config.toml
d_mlp = 1024
vocab_size = 2048
norm_place = "pre"
qk_norm = false
init = "trunc"
init_std_up = 0.0436
init_std_down = 0.0
optimizer = "adam_variant"
weight_decay = 0.048
grad_clip = 2.0
final_lr_fraction = 0.0
steps = 9377
dataset = "wikipedia_en"
Each number is 128 + 32 x the weight over its row's rms, rounded and kept within 0 to 255. Layers, rows and columns count from 0. The size above them is the row's rms in percent of the matrix's.

# layer 2 MLP down (transposed), 1024x256, rms 0.0648, rows 522-574, columns 0-63
size [107  90 103  90  94  92  95 101  94  86  91  98  93 116 117 107  88  98 104 109  92  87 100 111 106  95 109  79  88 116  91  85 102 103 104 107 103 100 113 104  98  99  88  94  94 109 103  94 106  99  93 121 103]
[[112 153 172 126 156 140  48 106  64 151 128 126 131 118  82 138 136 119 163  92 135 162 127 128  75 125 131 142  97 124 166 127 156  90 125 134 133 119 170 145 185 107 127 122 102  65 119 148 164 140 101 157 171  60 116 117 146 121 100 171 148  73 123  90]
 [129 103 210  38 150 129 133  77 160 124 118  71 139 128 179  62 123 177 158  88 108 137 158 148 117  56 117 122 116 152 112 127  92 118 127 133 134 164 102 118 123 183  93 140  94 120 156 158 135 150 250 138 112 124  95 118 147 157  87  88 174 126 112 150]
 [128  87 119 182 118 157 139 108 175 187 147 142 122 111 102 118 109 162 124 150 133 121 142 114 146 165 105  80 174 146 148 126 120 120  87 138 159 162 109  99 124 103  34 158 115  99  95 129  60 134 114 130  99 128  91 112  86 165 120 130 177 123 175  99]
 [157 122 136 113 131 127  74 156 113 210 121  89 112  76 153 146 109 166 103 113 115 140  65  90 111  61 103 153 128 127  84 119 123 136 128  98  99 175 136 126  89 118 100  79 109  64 136 114 156  99  77 117 106 143 111 126 128 121 157 162 131 137 139 105]
 [ 94 134  99  99 186 114 109 185 144 152 152 124  79 191 140  88 186 149 108 137  95 122 163  73 155 133 124 132 116  88 151 106 117 162 106  51 167 182 189 133 147  98 124 137 164 107 146 129 100 128 104 153 111 104 159 137 172 139 139 126  47 131 124 115]
 [120 134 120 143 101 139 140 125  83 101 162 170 148 121 131 120 157 174 107 123 137 139 176 117 147 126 157 122  55  82 130 114 124 142 120 124  66  97 116  90  75 190 140  83 127 162 176 147  88  92 131 103 112 100 141 149 165 134 127  67 133 121 137  78]
 [120 115 135 129 113 105  95  93 125 152 108 136  87 116 127 115  90 137 101 165  66 115  99 106 101 110 144 148  87 115  99 181 145 179 147 162 119 121  92 199  83 136 107 159 126 135 169 107  74 178 135 125 190 212 141 177 121 140 104  71 226 116  96 126]
 [146 133 100 130 142  92 142 122 157  52 150 148 129 111 103 130 174 203 118 159 133 120 112 179 131 142 122 129 188 207 175 140 116 156 101 155 103 167 104 145  52 148 141 181 133 148 107  79 124 103 138 143 161 151  90 142 135  83  85 153 118 165 151 132]
 [173  94 161 133 133 164 110  98 102 119  89  81  81 132  99 148 156 112 206  99 159 107 167 112 135  91 172  95 121 135 101 143 153 139 149 100 170 119 129 100 114 143 149 139  91 110  66 140 127 107  88  78 139 189 140 103 162 176 127 127 136 118 157 171]
 [ 74 156 130 153 160 116 101 124 113 112 176 185 102 212 159 194 140 131 160 128 126 131 167 118 146  95  94 124 109 140  94 117 139 185 156 127 104 110  96 194 152  65 139 121 170 134 112 154  93 170 113 180 107 113  94  85 110 175 194 153  99 108 113 207]
 [ 56 157 158 144 142  84 178  85 105 122 129 138  85  53  91  99 138 149 189  95 107 168 168 177 117 125  61  99 113 152 136 139 140 141 143 155 142  94 145 134 114 114 129 113  98 170  46 131  94 120 112 154 166 140 143 160 150 107 157 148 118 148 128  64]
 [129 115 110 134 116 128  76 167 149 114 136 197  85 107 187 165 113 121 123 143 104 166 159 129 161 152 126 166  87  95 142 111 145 104 170  73 178 107 135 135  80 117 140 120 166 165 128 121  81 136 156  92 158  98 148  55 102 112 160 106 162 171 143 135]
 [130 133 138 109 112 110 115  94 149 131 192 123 162 109 130 126 146  75 150  87 114 123  55 119 102 118 131 191  80  82 138 133 165 128 117 193 164 141 114 128 119 134 112 127 137 171 180  98 125 156 138  72  87  60 188 140 197  75 104 175 100 138 154 152]
 [ 90 137 165  72 122 156 128 128 171 122 100 159 103 166 141 116 137 142 195  90 144 172  98 109 124 138  80 110 145 201 172 150 123 140 145 174 132 120 127 165  52 156 152 114 123  75 153 105 188 106 121  43 111 107  88 104 165 118 117 122 145 136 148 118]
 [114 163 156 126 141 141 130  88 157 161 182 164  99 125 162 130 151 123  64 111  57 129 119 110 126 118 128 120  86  96 128 170  67 131 105 152  84 174 149 169 102 139 147 123  86 110 128  96 151 117 105 149 120  95  85 108 134  99 110 141 169 139 143 133]
 [100 121 101  60  96 131 194  74 152 164 170 113 184 166 112  96  97 221 135 133 142 120  97 114 141 118 123 119 162 173 131  95  98 154 177 174  93  99 116 121 109 106 156 138  88 180 158 141 109 207 145 156 141 158 166 132 144  64 181 166 116 160  78  44]
 [158 115 133 133  96 170 140 110 104 164 150 110  90 102 105  60 136  79 181 119 146 100 131 142 125 169 142 122 131 147 126 144 159 163 127 120  52 165 134 105 128  79  94 152 196 127 114  91 204 114 124 114 144 172  76 140 124 118  78 187 128 149  60 144]
 [168 103 165 121 182 176 165 101 124 163 131  66 164 115  60  91  93 182 155  89 134 108  93  97 163  55 111 115  95 119 136  68 148  86  97 107 153 115 127 121 139  59  94 143 118  79 181 101  94 109 147 141 149 139  87 165 103 122  94 103 154 149 130 158]
 [138  85  92  96 186  97 135 179 121  96 141 144 109  87  98 170 111 219 158 173 117 166 119 165 178 116 100 137 165  78  88  52  99 105 102 135 132 134 194 146 153  91  90 114 148 170 143 132 159 133 138  90 163 141 156 140  54  93 120 121 141 139  90 151]
 [143 179 150 169 121 153 131 140 119 141 136 113 123 159 134 144 129 166 115 161  99  68 131 116 111 102  93 185 145 133 148 160 206  84 138 105 182 113 125 132  84  67 128 167 193 154 147 168  57 119 133 140 135 168  95 148 195 128 100 172  74  96 145 154]
 [120 147 120  97 110 130 126 104 166 125 141  55  66  76 166 132 170  92 114 107  99 144 158  71 105 136 147 123 119 112 146 173 205 119 140 109 121 127 152 146  96 109 107 163  70 165  70 169 145 185  94 132 130  95 157 131 161 153 150 108 165 122 155 136]
 [126 150 134 104 153 158 136  43 107 133  93 113 125 111  91 180 154 121 140 158 113 169  90 126 113 112 149 178 131 115 169 111 118 128 141 168 117  92 212 150 109 102 176 102 125 144 141  95  64  76  49 156 138 165  97 154 115 141 169 171  99 123 115 130]
 [ 68 116 112 141 138 125  92 128 137 164 139 103 139 137 142  91 102 160 192 124 148 133 109 131 136 132  97 112 103 130 139 107 151 124  86 172  68 147 107 141 143  64 205 137 137 140 108 141 172 137 104 128 170 157 134 134 126 123 115 129 105 117  87  89]
 [192 155 168  95 114 140 150 117 142 158  77 160 110 126 126  95 150 124 148 110 110  93 104 136 120  95 150 153 107 120 206 116 166 151 184  32 134  77  81  93 127  55  67 187 140 156 141 184  98 165 131 179 163 107  88 104 131 129 139  77 115  60 159 166]
 [100 128 146 155 152  83 153 149 198  95 132  85 152 132 113 125 128 131 166  85 158  98 126 114 112 122 124  39 178 169 111  95 129 116 182  92 135 169 175  89 137 101 181 101  94 157 141 132 141 122 111 119 148 154 147 120 168 108 192 114 143  94 117 166]
 [155  66 134  95  81 128 168  74 190  88 124 144 153 121 131 128  99 119 148  76 172 134 165 122 127 149 175 113 174 125 103 148 125 157 132 125  98 152  98 118 152 127 120 140 172 155 180 141 179 130 113 175 163 155 134  89 116 103 157 103 144 172 179 109]
 [144 138 129  82 167 126 148 121 130 161 145 150 161 112 170 158 129 119 151 165 132  88  66  79 131 104 137 112 117  94 154 161 103 128 172 138  65 127 114 146 199 160 102 111 142 171 134 127 119 101 108 142 107  79  90  78  71 121 166 118 166 139 141 157]
 [131  70 122 106 122  96 148 144 152  87 155 140 131 109 107 125 109 121 180 105 107 112 108  91  76 157 120 175 172 126 125 111 150 127  96  46 132 139  97  94 104 135 102 105 162 144 108 152 142 148 119 117 131 150 149 178 157 143 152 198 174 114 184 121]
 [ 96 146 128 147 191 130  98 153 140 132  82  98  84 156 140 149 135  83 128 135 136 158 184 178 154 162  97 135  51  79 158 163 217  82 119 107 174 146 108  94 173  91 137 135 113 169 140 114  83 121 132 127 159 173 129 180 132 126 134 145 100 110  90 140]
 [159 138  89 160 154 136 155 160 119 123  97 119 167 164 162 118 128 170  41 130 148  79 155 122 193 137 116 107  70 112  89  84 148 150 125 162  55 138 154  98 122 165 138 126 154 101  91 175 102 128 126 163 101 163 106 151  82 173  75 204 151  96 146 124]
 [ 98 176 100 110 130 123 141 167 150  87  68 183  94 125 170  25 133 159 162 117 188 163 110  64 112 132  88 135 112 116 160  69 106  54  90 108 122 180 138 134 122 103  88 121 143 140  95 168 151 142 139 111  76 123 135 125 134  82 125 188 111 160 183 163]
 [128 161 141 118 155 102 123 152  83 127 184 157 106 116 120  86  76 174  88 124 122 139  87  86 106 104 187  67 137 109 164 154  92 118 132 157 122 117 101 119 104 133  81 144 182 125 153 131 156 135 102 115 129 136 171 134 175 163 113 129 154 160 120  99]
 [174 108  73 139  87 114 117 168  74  88 117 131  58 151 151 133 138 138 135 122 128 184  87 157 143 108 183  97 144 182  83 116 121 127 121 123 127 128 123  98 150 159 171 158  91 121 107 114 187 148  56 168 119 104 115 163 156 172 121 135  55 138  88 103]
 [139  78 157 124 149 131 111 188 149  91 141  99 145 144 136 114 113 116 106 101 146 124 105 134 149 103 107 148  99 151 147 148  98 125  84 177 140 156 102 125  87 157 111 158 111 159 126 102 131 112  84 152 105 153 177 131 125 164  85 141 128 137 136 102]
 [140 120 147 145 106 157 130  86 144  93 123  82 112 137 126 205 138  53 110  61  85 163 104 114 162  84  89 135 175  90 204 157 132  99 196 183 136  98 154 105 151 167 149 145  93 159 111 114 146  91 145 113 147 148  74  99  90 114  80  99 159  91 141 126]
 [109 200  99 161 110 110  84  88 150 110 170 125 151 146  71 121 145 124 146 144 177 135 135 157 140 174 110  98 100 136 116 188 141 115 142  90 196 137 151  80 124 140  79 101 155  98 116  87 163 183 176 118 149 192 142 109 105 147 127 149 147 124 127 102]
 [122 167 167 128 124 148 142 127  82 160 167 107 103 118 104 124 175  66 171 183 209 147 142 114 104 110  58 101 115 204 128 123 174  88 111 127 108 142 143 179 100 134 120 156 147 108 223  94 146  88 134 130 111  90 165 110 183 142 143 120  78  89 117  38]
 [ 85 132 153 147 111 132 133 156 108 100 102 117 142  76  89 206 157 129 186 137 120 149 166 166  83 162 157  92 133  87 131 127 147  90  92 169 161 104 142 174  53 107 109 101  62 136 155 126 126 132 102 156 147 166 168 105 105 104 134 195 165 139 170  64]
 [172 185  99  84 102 142 112 138 102  91 107 131 164 113 147 104 104 159 116 109 157 158  99 123  84 185 152 137 130 136  93 173 118 119 157  84 101  98 109 152 130 185 166 161 128 101  61 179 165 127 174  98 154 198 139 103 136 145 145 162 179 120 109 123]
 [101 140  81 129 136 156 141 164 117 111 180 190  81 110 148  95 187 112 151 130 143 147 185 142 192 131 162 163 121 152 108 131 150 103 124 114 108 103 105 170  97 132  87 128 135 130 106 114 130 152 140 120 134 164 175 154  86 138 134 130  80 102 137 188]
 [155 121 109  95 154 139 170 136 135  74 126 124 144 141 157  95 139 124 140 105 129  90  98 166 111  98  92  80  73 124 156 144 169  99 139 151  90  95  96 124 132  87 126 115  90 139 117 155 111 137 171 174 105 171 108 181 112 118  90 136 129  98 170 156]
 [164 135 159 134 146 110 169  85 157  73  77 111 203 178 141 128 133 116 137  88 162 158 168 124  81 125 110 129 149 178 154 109 142 155 117 139 164 173 160  82 101 148 140 170 145  93 159  71  65 161 168 114 144  67 170 116 172 138 131 185 147  78 146 134]
 [156 120  93  97 137 144 188 128 181 125 117 161  90  83 111 109 134 165 138 140 193 108 156  99 106 123 160  79 130 119 129 144 158 163 141 123 154  72  99  91  59 165 156 174 140  73 154 105  60 177 146 100 130 126 170 117  99 116 159  77  80 108 117  67]
 [164 110 128 167 134 100 125 124 134 102 180  83  99 165 134 161 162 159 219  83  55 143  74 173 139 188  48 118 117  71 101 131 100 145 143 137 132 142 224 136  67 127  93 138 178 165 155 124  73 121  92 141 129 129 133 123 147  93 123 173 112 104 136 154]
 [115  98 165 101 105 117 140 145 136 165 175 103  89 137 120 165  95 121 146 124 114 173 128 138 130  77 127 149  87  91  99 193 168 143 102 132 141 128 102 162  75 157 111 153 134 153 117 128 157 180 108 200 165 149  94 150 123  47  95 154 178 104 152 131]
 [110 157 150 185 131 130 120 110 128  99 110 106  95 105 143 107 128 119 127  96 139 159 151 150 108 173 177 132 158  85 145 173 136 146 126  58 163  68 132  79 153  81 130 182 140 148 126 104 174 109  74 142 161 145  76 164 101 181 126 132 122 116  93 200]
 [164 132 146 152 144 159 140 111 159  68 106  98 155  88 126 139 136 121  84 142 111 122 143 112 139 141 126 125 171  92 127 137 114 123 126 107 101  89 118  84 124 119 111 104 123 158 102 152 159 168 115 126 209 127 105 164 151 113 113 137 132 147  73 178]
 [111 110 135  50 135 129 105 184 149 116  98 110 159 116 171 111 138  91  85 128 135  74 109 105  94 112  93  46 101  68 103 196 140 138 107  43  99  98 145 158 185  94 159 158 111 139 101 105 150 159 133  95 186 118 158 154 188 138 152 110 158 157 151 118]
 [ 86  61 151 177 107 173 111 153 142 113 102 107 172  85  54  78 173  67 152 112 126  92 219 169 163  84  95 125  89 125 130 164 126  93 117  94 109 131 136 179 146 133 135 104 140 105 139 121 137 121  95 102  85  92 116 189 133 148 105 212 135 127 101 164]
 [119 131 141 140 131  92 107 144 119 110 151 156 154 105 107  99 127 120 118 119 150 141  86 130  92 112  92 138 159 125 122 180 124 130 108  98  97 134 164 119 184 145 120 119 124 188 197 163  98 106  91 119 176 146  63 137 111 159 121  90 122 105 165 111]
 [100 136 114 120  93 143 104 102  86 129 117 146 128  94 194 118 122  76 103 123 117 104 135 114 156 120 156 170 137 152 146 117  96  88 154  96 144 142  55 186 199  99 104 115 117 156 163 148 133 119  66  73 104  92 108 156 100 196 102  95 177 132 164 148]
 [156 117 114 101 136 114 178 159 117 143 168 132 127 127 169 116 133 112 131  87  76  99 123 121 130 122 151 151 184 140 185 160 130  93  83 135  81 152 137 130 120  60  78 160 148 152 145 173 123 139 161 104 133 132 138 149 129 201 120 126 129 195 239 100]
 [128 184 106 153  72  99 127 127 113  58 178  86 144 133 127  64 137 102 150 123 121 123 168 137 152  50 145 122 147 127 163 110 189 119 118 136 151 148 170 203 112  76 133 127 129 158 146  51 155 139 120 137 123 160 131 134 140  95 104 136 146  94 118  54]]
# layer 2 MLP up, 1024x256, rms 0.0725, rows 523-574, columns 0-63
size [ 93 100  93  83  89 104 100  95  96  89  95  97 109 118 106  84 104 104 105 104  96 100 109 104  95 107  81  90 109  93  94 103  98 101 102 100 104 106 105 102 100  95  97  99 105  97  97  98 100  94 111 106]
[[109  99 108 106 176 119 134 165  64 154  77 116 198 112 135 166 145 103  79 170 168  75  96 132 137 142 131  94 198 113 139 136  84 116 106 150 121 110 119 130 157 131 127  79 163 166 145 136 196  65  55 146 109 172 117  92  80 108 149 103 142 110 115 106]
 [183 111 103 135 163 155 126  91 112 165  89 140 160  55 137  50 106  82 168 149 113 143 165 188 147 125 130  90 130 105 156 104 115 150 126 149 136 121 144 107 127 142 125 105 183 104 125 163 154 124 136 108 128 156 143 149  83 117  53 125  71 121 156 127]
 [120 168 143 160 175  98 134  79 110 127  92 206 165 181 116 111 157 232 166 143 128 133 204 146 113 114 132  47 154 120 116  81 118 119 185 121 148 116 186 154 106 141 135 181 107 137 131 104 120 132 113 142 115 149 152 115 107 165  90 113  86  81 136 128]
 [142 136 159 138 131 130 116 167 102 134 126 132 147  95 146 141  91 121 156  93 148 159 123 167 103 139 126 154 172 143 105 131 154 127 140 175 174 104 129 119 123 199 132  81 110 179  94 125 118 111  99 128 126 109 108 122  51  85 164 100 174 143 147 154]
 [169 118  86  86 133 105 124 147 101 172  73  98 147 141 180 132 130 138 152 122 118  75  97 182  90 135 117  84 147 163  89 101 149 130 148 133 184 144 160 209 138 112 115 118 104 114 106 101 144 140 140 114 129 130 128 123  43 144 108  98 142 170  94 145]
 [144 119 134 116 147 101 118 136 148 129 105 178 163 118 116  86 140  76 101 124  92  95 192 171 127 130 102 123 149 176 135 105 103 101 184 122  75 146  96 156 171  59 175 138 155 150 141  79  21 114  62 153 106 175 139 131 129 204 161 115  65 123 133 142]
 [ 81 130  78 184 160  88 112 128  56 131 139 150 126 118 158  98 116  68 102 147  95 125 195 161 176  92  90  96  91  88  97  74 160  79 124 151 150 170 122 192 154 123 147  78 137 154 111 205 100 179  82  88 129  93 108 110  89  63 118 132 192 116 137 123]
 [117 143  96 165 119 109  99 144  86 122 108 114 151 108 181 168 148  50  94 106 101 101 145 161 111 124 131 111  78 130 140 129 121 163 113  76 142 120 118 118 140 158 199 114 128 144 191 119 106 138  97 111 123 124 142 118 120 139 128 153 148 163 166  89]
 [166 157 162  69 147 131 131 178 100  73  74 143 112 135  89 117 151 150 152 135 153 102  90 155 124 146 154 114  87 143 177 137 109 129 136 179 117 200 142 101  98 129 135 195  64 157 132 148 149  88 101 138  97 182 138 176  86 101  37 147 139 113 133 110]
 [146 104 101 138 121 124 152 108 131 142 107 153 161 139 179 117  84 131 121 155 105  89 135  87 147 113 122 132 107 127 165 166 161 110 123 130 143 138 155 199 143 142 164 150 140 185 148 184 138  62 174 146 126 137 119  89  97  59  74  98 129 116  79 144]
 [147 110 154 180 144  93 111 164 124 215 128 117 147 115 136 157 159 118 133 211 127  93 123 144 103 112 148 144 126 111 118 160 121 107 169  88 113 142 117 155 106 159 168 134 192 115 141 123 123  86 116  66 113 101 165 115 145 158 137 140 159 124 153  86]
 [190 171 143 159 107 115 139 153 145 150 135 141 184 128 137 116 157 116 112 225  61 118 112 162 138 125 100 118 156 165 195 100 162 113 139  85 113 134 164 132  82 123 131 207 129 148 155 102 112  54 111 130 132 169 119 125  34 127  76 128 124 159 113 127]
 [161  99  66  99 175 142 139 125 124 121 158 159 175 134 166 141 164 181 130 104 123 114 133 149 173 167 125 109 144  99 169  74 166 126 174  92 152 171 110 161 116 136 175 102 124 104 162 139 154  84 113 111  95 113 108 142  91 107 138  85 109 107  83 115]
 [144 127 127  90 105  82  90 198 143 165 100 156 152 121  99 151 176 118 105 154 139 111  99 151  72 160 101  41 177 139  86 103 177 164 191 113 103 184 201 139 147 133  92 161 190 137 108 139 158 107  77 103 155 160 116 178  95 101 120  49 157  83  71 151]
 [185 172 136 117 130 109 101 155 127 100 116 159 154 146 119 120 104 143 153 124 107  70 188 137 166  89 118 153 127 126  87  95 163 131 125 140 123 158 125 161 162 133 167 118 164  90 158  61 106 125 145  87 122 178 150 187 111 156 154 105  95 103  93 125]
 [142 157  93 196 151 156 166 169  91 128 102 180 150 119 150 168 147 192 151 125 132  92 110 122 150 141 100 106  82 126 140 129 126 112 188  86 210  85 163 161 109 178 160  68 134 161 104 147  93 141 122 142 117 109  94  21  67 163 155 106 137  71 166 108]
 [112 157  98 166  96 134  93  95 114 221  99 157 142 122 184 130 136 128 117 144  59 106 159 116 136 122 200  70 119 134 108 119 172 187 176 175 126 106 166 121 170  87 175 141  79 116 108 150 145 162 118 106 136 126 164 125 132 174  95 109 118  80 128 116]
 [143 141 164 151 109 106 121 117 170 167  73 155 134  86 110 126 134 101 111 129 121 137 153 131 130 165 186 133 161 146 130 140 106 139 179 164 148 106 124 165 181 143 188 146 142 121 172 140  80 130 110  96 134 102 136 130 121 158 116 109  83 158 130 123]
 [142  98 143 165  90 136 149 139  93 119  87 171 154 103  88 116 168 184  68 120 135 144 177 108 137  64  90 116 120  98 126 121 132 180 140 167 101  92 174 128 123 139 127 100 125 102 109 141 111 139 141 205  87 161 136  91 110  89  99 129 103  91 104  84]
 [ 91 170 174 115 123 139 143 123 119  81 117 145 191 108 170 140 145 148 120 149 144  88 141 165 177 124 115  86 136  75 143 135 117 123 104 125 177 135 155 107 118 166 139 102 141 171 154 116  88 120 117 150  86 146 120 109  96  99 104  98 118 119 182 177]
 [159 183 134  93  92 107 159 189  65 138 112 131  91 156 133 147 167 157  63 155 157  95 140 115 115 100  80 156 130 101 107 135 111 148 109 138  94 156 168 136 111 146 141  73 148 105 160 106 141 156 101 164  79 199 181 146  66 184 127  88 102 172 130 130]
 [132 168 100  78 158 122 141 189 123 129 153 125 127 159  74 134 106 139 154 101 130 137 128 159 118 215  79  83 105 123 136  87 127  73 142 117  28 134 104 155 172 128 101 167 147 121 228 110 130 137 100  83  98 154 182 159 146 150 130 131  52  80 109 124]
 [169 115 144 146 153  75 134  91 104 120 111 158 170  87 122 137 136 133  82 142 134 130 159 191 135 131  99  98  91 141 143 136 129 150 158 133 114 147 129 152 129 124  80 171 115 109 145 170 140 112 169 119 121 169 151 136 158 117  43 131  80 114 109 140]
 [168 132 130 148 109  72 160 141 126 198 118 134 170  58 126 115 137 160 109 119  81 119 160 190 135 119 160 189 166 107 103 164 107 114  83 194 113 134 160 119 177 155  85  99 109 146 175 132 140  71 168 159  90 168 129  93 113  77  86  82 111 196  99 106]
 [133 172 142 139 183 146  85 157 110 153 155 139 140 123  85  88 144 180 139 128  96  98 143 152 154 157 121 130 114 146 129 101 173 108 141  93 144 150 142 140 142 133 170 153 104 154  73 150 102 141 125 156 141 195 179 141  65 163  69  85  80 140 147 121]
 [167 145 160 153 156 116 134 141 137 162 111 139  91 147 163 109 148 129  89 149 153  72 178 196 138 143 119 109 129  58 113 121 157  95 139 149 203 111 173 147 133 165 155 122 125 153 180 153 145 139 134 121 160 103 119 129 162 129  48 132 109 120 114 110]
 [177 156 171 149 103 139 110  78  66 158 136 143 139 182 109 121 126  90 104 134 133 107 139 166 171 149 143  89  92 113 139 146 186 151 213 169 133 137 172 113 137  93 119 124 101 111 119  85 176 104 166 217 107 148 155 108 152 114 153  64 102 120 128 130]
 [178  92 173  86 146 177  72 154 121 139 185 115 126 125 151 160 159 170  92 141  83 127 190  87 165 108 101 119 158 125 166 133 111 152 164 148  79 124 113 126 142 181 115 173 114 155 143 148 147 172 116 125 106  79 138  85 101 145 122 128 146 159  76 154]
 [103 106  35 142 146  90 170 110  95 167 122 165 101  92 148  78 156 112 115 132 104 133 162 142 144 210 146 127 166 108 133 116 117 123 160 151 147 129 188 141  94 155 133 117 107  78 148 182 154 135 125 152 175 132 156  99 148 142 105  93 119  82 171  71]
 [123 129  81 181 183 133 102  63 128 185  96 149 115 135  89 157 111 152 139 122 134 140 149 112 152 145 124 111 130  80 120  91 103 117 194 160 202 192 121 192 183 121 226 193 145 148 130 194 146 110 157 142 118  81 144  92 132 143 129  29 167 134 104  92]
 [ 69  78 132 179 122 134  89 136 125  88 130  85 152 148 205 164 144 127 103 150 167 121 202 127 128 150 151 114 138  91 151 145 139  87 111 130 173 130 139 177 136 142 163  68 119 135 108 130 122 111 142  94 104 148 124  90 100 136 129 137 110 151 118  62]
 [123 150  90 129 131 153 114  83 114 115 113 122 194 137  68  74 113 130 151 194  56 134 135 150  74 124 171  97 168  82 211 105 165 138 170 135 161 127 175 101 107 144 172 132 141 121  95  91 171 108 202 182 180  80 137 123 136 147 178 114  78 144 108 153]
 [123 104 105  98 110  70 155  97 169 122 105 115 127 131 141 133 172 158  76 177 117  95 137 105 142 131 106 157  86 123 184 102 141 174 176 208 108 141 148 136  94 197 133 107 105 146 177  93 178  84 102 110 101 175 156 121 124 126 143 182 121 135 123  67]
 [ 99 112 145 133 101 115 177  64 113 139 128 115 133 112 104 174 163  79 150 139 152  60 115 159 147 183 139  94 117 122 125 114 146 157  86 184 123 134 191 142  97 141 139  90 167  75 137 121  98 128 172 110 117 127 175  78 120 176 106 141 143 107 163  84]
 [179 137 111 110 154 116 112 128 142 156  98 146 176 119 114  83 131  95  62 121 151  65 116 178 166 197 151 122 126 151 111  79 125 151 162 165 120 190 173 145 141 131  92 164  92 148 110 125 160  46 117 168 152 164 137 108  91 136  84  66 145  88 113 162]
 [141  86  86 184  66 107 105 118 119 175  58 169 156 133 101 142 122  90 135  88 120 127 120 127 153 135 177 130 163  78 137 104 138 133 165 153  96  80 142 104 131 148 130 120 132 145 119 132 146 112 100 148 140 155  97  90 150 104 167  90 124 155 162  80]
 [224 155 117  99 123 138 100 158  68 159 118 117 172 122 159 134 116 150 146 136 145 136 140 163 163 121 116 110 121 115 108  78 165 134  96 201 175 152 155  89 191 160 140  73 107 155 119  85 142 115 117 146 159 156 177  85 103 109  98  95 121 185  93  84]
 [139 130  91  91 139 105  74  88 159 147  88 168 102 112  75 129 186 163 125 156 110 142 155 158 129 143 150 114 172  91 151 117 194 105 206 112 134 131 204 177 127 169 169 150 170 145 122 147 117 159 181 150 209 157 130 111 113 220  84 133 129 122 104  99]
 [139 107 158 143  87 136 112 128 144 157 127 136 137 119 131 101 113 164  99 119 156 118 194 140 175 133  59 153 102 173 112 110 138 155 129 127 138  82 153 181 153 110 130 134 181  65 153 139  85 186  89 171  87 129 149 135  65  97 125  33 142 104 147 120]
 [138  85 189 129  95 129 128  85 143 156 134 127 184  92 120 190 162 127 101 190 138 113 111 154  88  86  84 172 181 145 111 158 176 126 152 153 111 178 185 144  80 114 154 119 171 136 158 121 153  72  80 107 106  94 162 111  82 151  66 120 121 143 128 114]
 [148 128 111 184 129 147  94 153 122 180  90 139 173 116 163 151 170 156 139 114 122 145 126 104  99 121 156 148 138 181 111 129  98 126 152 128  76 119 162 136 102  97 102 202 175 109 121 118 165 121 146 111 135 179 179  91 139 128 109  73 185 140 173  86]
 [ 84 103 147  89 113 147 125 133  87 127 163 159 133 131 106  72 147 127  90 143  93  94 121 140 151 152  44 141 123 124 186  79 149  84 104 140 121 160 125 148 166 106 105 152  95  92 134 109 141 103 117 170  60 126 185  88 151 138  75 158  75 143 144 170]
 [200 163  77 137 103  96 169 138 117 110  71 102 154 100 145  94 161 111  98 163 100 144 173 115 170 148 131  90  99 146 126 107 146 100 141  67 183 136 111 115 139  89  85 120  96 118 161 137 105 122 146 120 132 149  47  71 147 155 149 109 130 134 140  76]
 [111 114  83 100 128 124 112 160 121 158 110 164  99  66 165 163 160 117 136 123 121 102 190 150 104 128 101 136 102 196 126 183 204  73 194 115 167 157  98 158 101 178 172 112 136  77 172 133  80 132  93 138 104 142 146  79 126 116 129  79 149 113  94 128]
 [127  39 120 130  91 112 171 125 113 119 109 139 121 139 158  84 145  71 135 158 147  97 121 163 145 141 156 139 150 132 117 159 136  84 148 162  50 139 140 188 124 109 176 207 145 142 125 113 102 157 128 140 111 192 176 139 116 100  88 103  87 191 139  95]
 [157 139 190 127 144  82 131 137  97 124 109 131 105 123 155 111 173  88 115 162 130 110 135 114 173 169 100 193 151 180 116 149 111  92 104  77 169 149 147 144 151 156 134 126 108 145 115 121  78 140 139  73 103 176 148 134  89 162  85  81 145 111 219 122]
 [102 148 132 160 127  71  99 125  85 145 135 193  81 119 101 119 138  77 106 132  75 126 186 150 177 162 186 133 127  82 152 126 151 127 183 141 147 139 100 188 160 129 173  83 101  94 167 150  79 157 102 142 111 106 113 134 134  98 162  83  80 109 132 104]
 [151 121 143  81 131 181 152 137 111 107 155 163 116 108 130 113 152  97 110 190 132 103 109 114 115 123 147 104 163 127 132  99 204  80 108 150 150  77 179 103 152 129 128 158 161 218 164 141 152 152 164  75 145 136 160  98  80 125  91 189 158 147 161 181]
 [192 123 119 142 158 143 127 167 111 102  51 136 169 150 127 147 223  94  89 152 159  76 147 147 128 142  68 117  44  97 166 189 156 145 113 119 139 149 155 171  86 102  82 158 114 127 190 153 122 137 119 136 134 140 173 155 118 171 122 132 159  77 140 116]
 [154 168 116  56 127  67 149 145  93  87 115 120  68 148 128  93 129 201 113 133 159 104 160 145  53 159 129 110 105 157 150  69 123 179 135 153 135 185  85  84 146 164  95  80  62 116 148  84 120  79  93 106  97 137 167 138  77  98 119  46 105  96 100 122]
 [129 176 126 136 144 104 123 102 137 144 132 143 231  49 112 150 118 144 115 161 109 105  84 180 146 173  98 114 160  75 132 113 113 151 125 135 132 111 165 124 145 225 199 108 120 192 141 151 159  98  99 190 140 125 104 125  97  93 121 145 141 119 197 130]
 [141 161 169 142 101  92 150 111 128 142 102 146 185  54 111 166 166  97  64 152 149 133 119 168 135  64 159 117 134 104 147 134  87  98  84 169 134 139 199 135 134  73 134 128 170 148 167 126 165 102  93 151  71 155 179 133 109 130  48  95 144 178 135 126]]